Weights of a small GPT-style language model, trained from scratch on English Wikipedia.
Size: 15 layers, width 256, 2 heads of 128, vocabulary 8192.
Architecture: RMSNorm before each block, rotary positions, tied embeddings, local attention windows, shifted keys, gated attention.
Each number is 128 + 24 x the weight over its row's rms, rounded and kept within 0 to 255. Layers, rows and columns count from 0. Numbers have three digits each. The size before them is the row's rms in percent of the matrix's.

# layer 2 MLP up, 1024x256, rms 0.0444, rows 919-968, columns 0-63
093:105097151123143126146151129118122138124145133169164161103160064107166125139124124114138164124098105158133150122111131167127101119130152102128156119187130160131145182160130115095168131113124109
097:138110139134114167126098096179125133161116133148112129114167108181122115109146122131138147103140102128151087132105113108132123124124113104150147108115112138138120102113184113106110133148118122
102:133137114108125104129113136118076128145090147123126182160124104108115115169118144129082150068114134135143113117090129141125135113119152148139115167158158145095120130146157133109123159090110142
094:139106124084126138158092140117118078066133147168128171160141128137140106098189081138173148110151151133134186116164093146111161090114146121120149118133118127161144179155121142123094101127150093
102:091132107136102129136096116135145106159123167126130162094126128161152145115113095116138087117119153140131104137120150137108108085143094153156074127164122074107104111129113119095161108096134072
102:150148134142153170105122177101145178147112087188131082137162158138104118123101109124117120149132099117148135120123122129097194133164127151136180108159129152091154158145112105151084141114150120
099:148105132099147123124129110147135121119146111171131147111134058120117149130156102118119102148122093151130141111113102110095085134141124116135127151159104114116149131147096139112101144126106123
090:092100140131126142120100159140129141069073169110156153140124157125165113117129119114125193114174108155118139120135104188152099105128132111130178153170139115132147114129107142151133152101111134
111:158099127102127158143169122151148139115167126130118105126150090137109132158160144105129154107143079099112126122091114165138119133138167100122087084118173101114143128106068079122137115133120132
114:138139086126124164138146126158119105134134143084101095094150124093114124141148174120130167112117097120139132150132122146148143115142164135163113131142116154082110106110167146130167128074132144
095:129082127134152073128143180137108092109153125150117119114139074155090100108092162121159140124109147158136117154145089087160142141140108171110139107143102123141173122148163125139155134098069125
115:118111145146152121148123098118131125087145084133121116080120131122105143109140146115165131107084131183148130121142111123108113151099138092103121147111110145155167142141122077155093134107118131
102:171126152106109156137132103108159127134086091153095114147096107183124172134112117171116119164132152124149118101127122103140160083112147126172154126125080081098074147092145106098125116148110156
091:108101139075181097169166146117135157126118157152128121071120132104181158099145155143157127153119148143173150131144164174114152123114130139132130141099130106128120103105142134147159162100073123
072:136173152151098147171143098143097119112094122126148103108133101108129184113137153116126111108110120105108157142109114112125135116097155125143115112142127123124092126158095129132148100152120136
094:159130119158098152127156113125124147132139148106124137122157056118163159131097120203158114138161115151127133161138131137096138107112105140129110094163112143146121124120120131122103163105105084
061:117154152211159106175106085182151109144129097099115119096162100122133138121102157133117088140072120119132130131104153109099129130138122138088116132180132144128127131151092131119159142124166180
088:127119105138160105146141124154103177118164156105134102145100118108148158108119093096106137176131150086144135141099174146144132115116078104101135164099113142116106172120150136172135118104137123
080:085129105117117089154131141136149171162137151095150141166135124104171149158102176135103166101148135128112161104100078089147102132122119153149121149150116102100135150129151118077121130115087110
101:150113140123116099141149120125097176168123143108112106128132149151119129159126152129120126125153145078114171080119122115119147134122108122136137168151135139170150180113132171115087113120134134
086:122112152106177159126077129132168163137154103143170099144139112127143121117095086132120169116113143114151108116110113092126111117138111130137141124120126132158119135121132144060159128118154150
095:090115157115086088087092145108158135079138135138143120116088140141123102126113149082139099140122119111127125154084131148148148109078108141120162173102187150126165115122090155154109124143112140
088:158116111145166135124125130126160139138183121141140124111111118131147110161120185167155126100158130095169117179124153102133104129130153133161120146118160101073106133120099140068173094096125107
096:097150132130123194112125079165139096099153152132092104140137115170132106122147121143140108116171177129126080105126131127127158125122116141127114124123113131122168116108135104097153124111121105
108:115148139092129153112095160123124141101141108172124125103166130124148169088142075138147106124106107159180110126135168152140149145134103125158123166109135136102090124130154157153120128137177131
098:140111177138149143116122126108119125071140055177168148114083113173134122126138117180157121146101125147115081140114088136102139141145151116157121134142094101128139117136145145157094136136117125
037:127154130138121163118109143134144133150152097115155116092125103107157157131146139109110149142148139107148150108140136108141134126142118128094160083092115141115109091161128132097144135131127093
079:112093128151118171155169111113168177104052145065084132166146139161145133097134139078105119125118128114121140132132095146101141128142149138078141133114138139159095141138137118128161132153123116
113:138114141128137156134121141144172149165130119106134154127144158101122182095176077133100142110124112170114134147097121176087133092154124153081113147158123124126130098142157175127156122148135125
106:131098132174147123098152151120141127056153073194130090111132100137127135148114108110086110141115111078138127088109162111099166154119070119090177118097158151130140147130075167119106148153143140
101:080129105122106139112144143155146113158091087137122158167119142138136089152150111135130128124093136124145119140134164094153100094077112174136112133149140159139102122130102171101116109124140161
094:137132100101142125124071067155126124120094122086157144101106111155068131155132123139139129100129144108098132118155100137114115085159138155112132118112127151129126134171150142164122132115158152
102:115134119095110114102167098123147145092141156163117172136084141098138135094160122124111139107113099133146131110123107160144110120142094096119128154124157099178125159095120130141096130146121097
112:150151135104126163137123145126142108131107127105143086156115084137123101085101133130141154114135119105189132135135140113147119113144137150088179157121123148121130133088140077160113120179120125
092:104071073140106127113107150113116138153145118069106136137122131172117170142139095123161094132137136121058131069127124139152112111146133104132117115097114158154107118141121092107067141113084139
098:094093102137128100131141114124115143110113131172153103081131141150135138151126082142103124141174150147149158127088162135128145110135118122072148175150143142100122192116103149118176133120136097
124:112142136131113101128148158139155119131112133135143110116097142136106121165153149160130082113137146128133148109120091147134110167120142119093092135138166137131131121106112108122129138129180098
106:095129151095134156142121116109147148122144152122115135123124114146118116102127121133115113093170129159192156122133162136134088116112147133140115179123135137183167175129120098142111077106110109
099:066115186149149131099154155128127109124132121171118116148169140082138150105125144138105168151135063160119133093100112135107155109160140124115104145120105090123116152149098164177104113151168113
100:108149160119154140139119122152146139115103084145101146143114143142098143121117094094165084172150129155155170106079107143120084126133108134136147113163145116087153131132143091164101124089170132
092:096150159189082081116134099161171110093126110167098097143137134145128118135095150141140114143139104100110112114103119091094123124135113122132132089102139154120112151164114142123091121166167109
049:099168103147144139159109146152156087114119110066101146142134162156124142159107111163075113101154110113146090123115151114098139126111117107083095143161138116137167129123115100113129183153142142
110:105139112111116124131125166146110157111118170151070136116145078163158104132123114135144147097154084123134111106135149123130123120145137058136121129107131151091177146111168116088123155130116107
096:145133078142136178152136138156126132111181154133117124118119095167147124123125074137121157138126090107122112143129108106186109132138136098120171146163090096080137188145106095149123145063080151
099:133169146111113121112152117070148134121121097159138154113112113107104129095110105107140144093093117072144123113111141172133102139150165126126131125150125147149192129155125146126132143139088155
101:134114113142153184123118116105121174106204095160126108094155116093128113141096138114123133117131165090111118096119155152120116107117162134137164133098092082088103128141102184117138102096139127
095:123108160108137101125151134134143116101175165090132107134114114107096133108128131104151130131106135055114110146178115142135142098119142178108160127130130126126134141146186146113137140132120152
091:128097145124125138099118145140177127121180124110119103109177108129116168130080122108139144154115127158134140150090145187098161120091114094109139106109039119139119154122137090121147130133142120
078:122161103164126188127139145131136154133138126102104144106104173106109131154083105116195159145120124108128113155098116124114161130140083133105111100138144160111102106115097117134068142151139184
105:160085168144154104122172147094139110164163135148112097166145096112097133116142109123149119127133169168111108116094142110109111145112121105168138151146138147159126136101148124180096178128129156
# layer 2 MLP down (transposed), 1024x256, rms 0.0444, rows 919-968, columns 0-63
091:111094134116141079168141130141106113130141129134171135129130105120142141122126109074134114133125133169091101153147160116124123084121135154119167077104156118134168107129114113138095128116119154
091:112120126092126111138144135097151148109133129156103134130117146119125156126173155128151072163112106121143110081128111153139129109136125094151123139110152101108099132119137131131150113149112133
116:154110116137132141146138121151099112086111134150140105151115102122118125129098082121093178116106143112132067077142129137109095140157128109102133121128107091169169186161123086194122144099140134
100:140104132133143130094111099132130129180144111098142162158135108118095072139140107136119130144173114158091142134174159110145138159206119128161149106136104151136125138133131103153134161152126114
107:133151103126109119113101135105143137114139129119151119165153108090063117198104159109080122112124108129108094185118121145115163134160128159111112118121118124140132143126145120120113155126132109
096:153127135095134123113107134140105115133124141123098110129181065072142117094118156130139130117136098150136149126134104163159118139113134110164119135070172088107169110093114145076108064130140122
097:125056113142134114114125165093120157143141129130137160124109132108157116149184126166121110118125132141129105122125137090126121117144142145106144159108108133173131138124101134086120116133127156
090:093139093149158075071144105176116129173126087098142137124156130111139156122136101086094129126093160074125157129185168152100104102108164134127110120057112125126142125124112088109122154111126172
102:142145060124144107124117138141094146148071126127132136121112089087130156152147147150137106152124124148113116149174087087122130092156105118070135137072122133083124124105143121165124134149151156
126:108178170137115111102130148147126111154104128124111164139151121125120129182141139107116137122094124112106117142125110147112165153133077132119102123127124118109122128133139049122134153163111087
100:151153147117172175094172147116106157157058090128112138146148120116104149135131110132128123074130119150125117140121101183160104099114083145119096134097131165122140065152113144147139135128161158
112:148144123145132097136164150094153111163116147121122127143152106126143130106098151137144045150146110119136137121151158148155085135136127121168108169147168186109147136123119104088147096114070142
098:138121092129117108101168128128156158112161123138149087137106113129143117181109119140121114116142073115145110149114117102143144090211141134140136107122119119129154124115143107133101176093128126
095:125123140082117145175150155110117123129127129120132099144095141117143114093134141149193160126107158106124132160104099110112122138115131149099143127096137111178148113153165095136134098129142138
065:132106108096106143177086155096188128154127103161125137117116120137145099140143168130137097134150127156161157107121126116106094146135113096147128125106091149119107148114125160152147106105154145
093:136165124122100168153129135099127123103130157109139151121077115133114154099135159139105094189158118159084101170094099173135132128127129126149093081134138148176126147111097123128178118167118117
056:132149124097133087114114149014187182086109123125104157120094139089137139142135128122137142129150137118142137080125113137135128105133116116086174118130186122114138100088132097119116102123157144
086:107116105169118142092130155113126112133087100142152120119110123129117090094112130107093141123161105107087096149137141127118112141113090130158156159089091077127124153080111128114151146116122128
082:103167157123131159113134155086135108100127082141140128130135139098132129181122112147152153131161140138089150114150128074136132092137129089142142129140126103131187120160112108134160164130145083
124:130107101145117166117156180145121068151051128087117145152143116161152132134143119105114131130121098101115114115082136119103128115130136146136129181120165148154164164159130161126137147105166110
090:125125173167133109076178127144138142118146123122188112104107148130130157125099126085136147160177148148087140097144153156103113100114179107117100148139146137159093111124145108140128146075103140
096:148134112124143161127124119142071137156101129124156134132170121131135115135154139107143116114144099115154102174185081113110082141099165085113121132131150100119130117131097121138115147120095122
091:087103128166108109129115127126133107118112128110119128106106102119172149115092133153110202149117151090110140144158110131109116125151085124152138102119127131107129139168127128100179188110130108
093:117089116098098117108113085115145122141110153120159142135113115100177108139107156161141124124110150134184122121126123168131158132126144174139142086145098113107150115145102094146104123151099163
110:108098126136128146092115123104137121151107098151143116142144113140125121094160173140103126143108092131112111099155078092166148132129178151107155163091130132113088184173093137117153158137137120
112:137129075152130111160158118141132106148065130112113107146085110094162140125143162175117100116207123150126141091171106158154168140148099081121124119144108104136131091106148180196121161168123108
035:117095132116125108129176095119177067133063092176123124118136124114132110121136120098118118175136216127095106141135099135118123168116140112119149123076112116176138138175110135126113123142127161
070:114142171127114079157112155180121080129184135172133137139104113116141113153172163145150141105125095144153144109088153095098122129135124138148107119124106147100086115138096171103088101132123106
107:125093100125110075184115127132117142115125142151110125142147086158121136150084070176112095095108121130132110152143103103104123146107134099125107148135157156133131137151125161078165114119135097
112:162166119149109167119065154051118124116097116126112140114102101133110120087126105078122134147128086083163164099159131129112109141140133137080116152141133099136101187121112123133071127104140163
091:126144149139073080144112078133155160106140142133182114109139180121092170160098167116089118084115139133141081158125117147136148130160100121121157146179116184117080131166140137044123142137083105
093:153139114142112156163179158134124109106160167130120097138130133136117119098108140116110161139094146107084108082125112092102119121124173146160126094164123152133122130123111134111127163167173122
101:156173128096120119134113110141133116108154132150116108131132143051124132086128103114133111165123098143109163144101088074149159080133164102122086132120116118117145140110122125130100150111115132
092:089170159138176106152144125135143163102200148143113151133099120146119112106140082123105107149117127105118135137152121135167140153109133137187139165110140163128135143164162093094068072116151125
098:119127096114113142157115108165162100131136104112146131123121098129165157113150144105106147131127106179162103099124115105140158113111080122164138125168121139129159149144104130114101151138173118
090:136121187136134136167104108146132089153171075155104141089149098133099129099167140152162144126115156090134138127134052144127118151127164132140142146107139104161107140150084133156106150152120111
126:136072146114102201121137087133119129111120167104095110126141122132106117159079131147138111121117122122134126120069115153129128157137112130082127141193132102111109144120129157081127097111116107
108:142122136135128127129105145142089106113104104092109105132122100089141112130146107153094155123122118129128112156122132166119137097147134137160143148096160140174133142168117123058120089163121131
096:091129095145175127142115118154127103137138146148129107104082106168153140131124158102094119137136105123150175113138109087150097101130128138110126156105139113166176108133114166115131113124120144
100:122098104154124111130116134061087125109108125128152130136214163114071123125113161131128127130097140153111148090123134151138127128154126126130099117165131112106119122145182095115131097135133149
103:120169112109129149146116176115161111082126114131122055110136117129124132110122148131135157124144118079103167149159102094161120141134099140117109124138131080107133165131168117101135160127080097
043:109122136136156076146100113139112142142141147145158124131095170151108144127103148146103127171099130130130111114127145149106137111169168116119159086146151107141094105131175129108119144161128164
104:158122107163163110168122109140109119146134106155174123113163102158097108140162119078160137109156151129108143171109170147137136138122098149099120139138092126158094130149149134130105153119135143
095:146109133117165086133149126156153156144095084151128151097137113071109113105144169120150112144093141152094105145085108136083123100136119125133112124119138109139116142117101136143098122126126155
103:120142110151120134134085162144126119173102181080143083131132157091120111141114119112154120152108163137140097144139126146128101148087115073146097085159144108145161105124154126136141137148131132
104:124114120168169161118063111143146173151083105098139099126159140127137115110084142120138137159179166107151099097133126095140130140133128072111145097115139145125133134138158158101170122145158135
090:144119087176121137126153132177137109139127168128167121124095102134156128118138084145109117130131123157128111103109082119125127133125157116110106096126139127098137163117116146115102124092136106
098:109147092115171137144121118095087167161062154122133117116145089119125149142115122160078137171141135135116159162159192168149106114118136100115139165079140118154106118079119104128171161136121126
075:106072154078113110162111119120137097107140144171131132135099128121093145117154128179102111142116108115162178116147138149146152141152153154147184113156108138138125085167171107093135106112163077
104:119123128116161126115135095092132143143095110083123164121142130123172107124157150135141139152094155154156125134124134141130104117128123125122095116150140104098132165143110143125107171153104142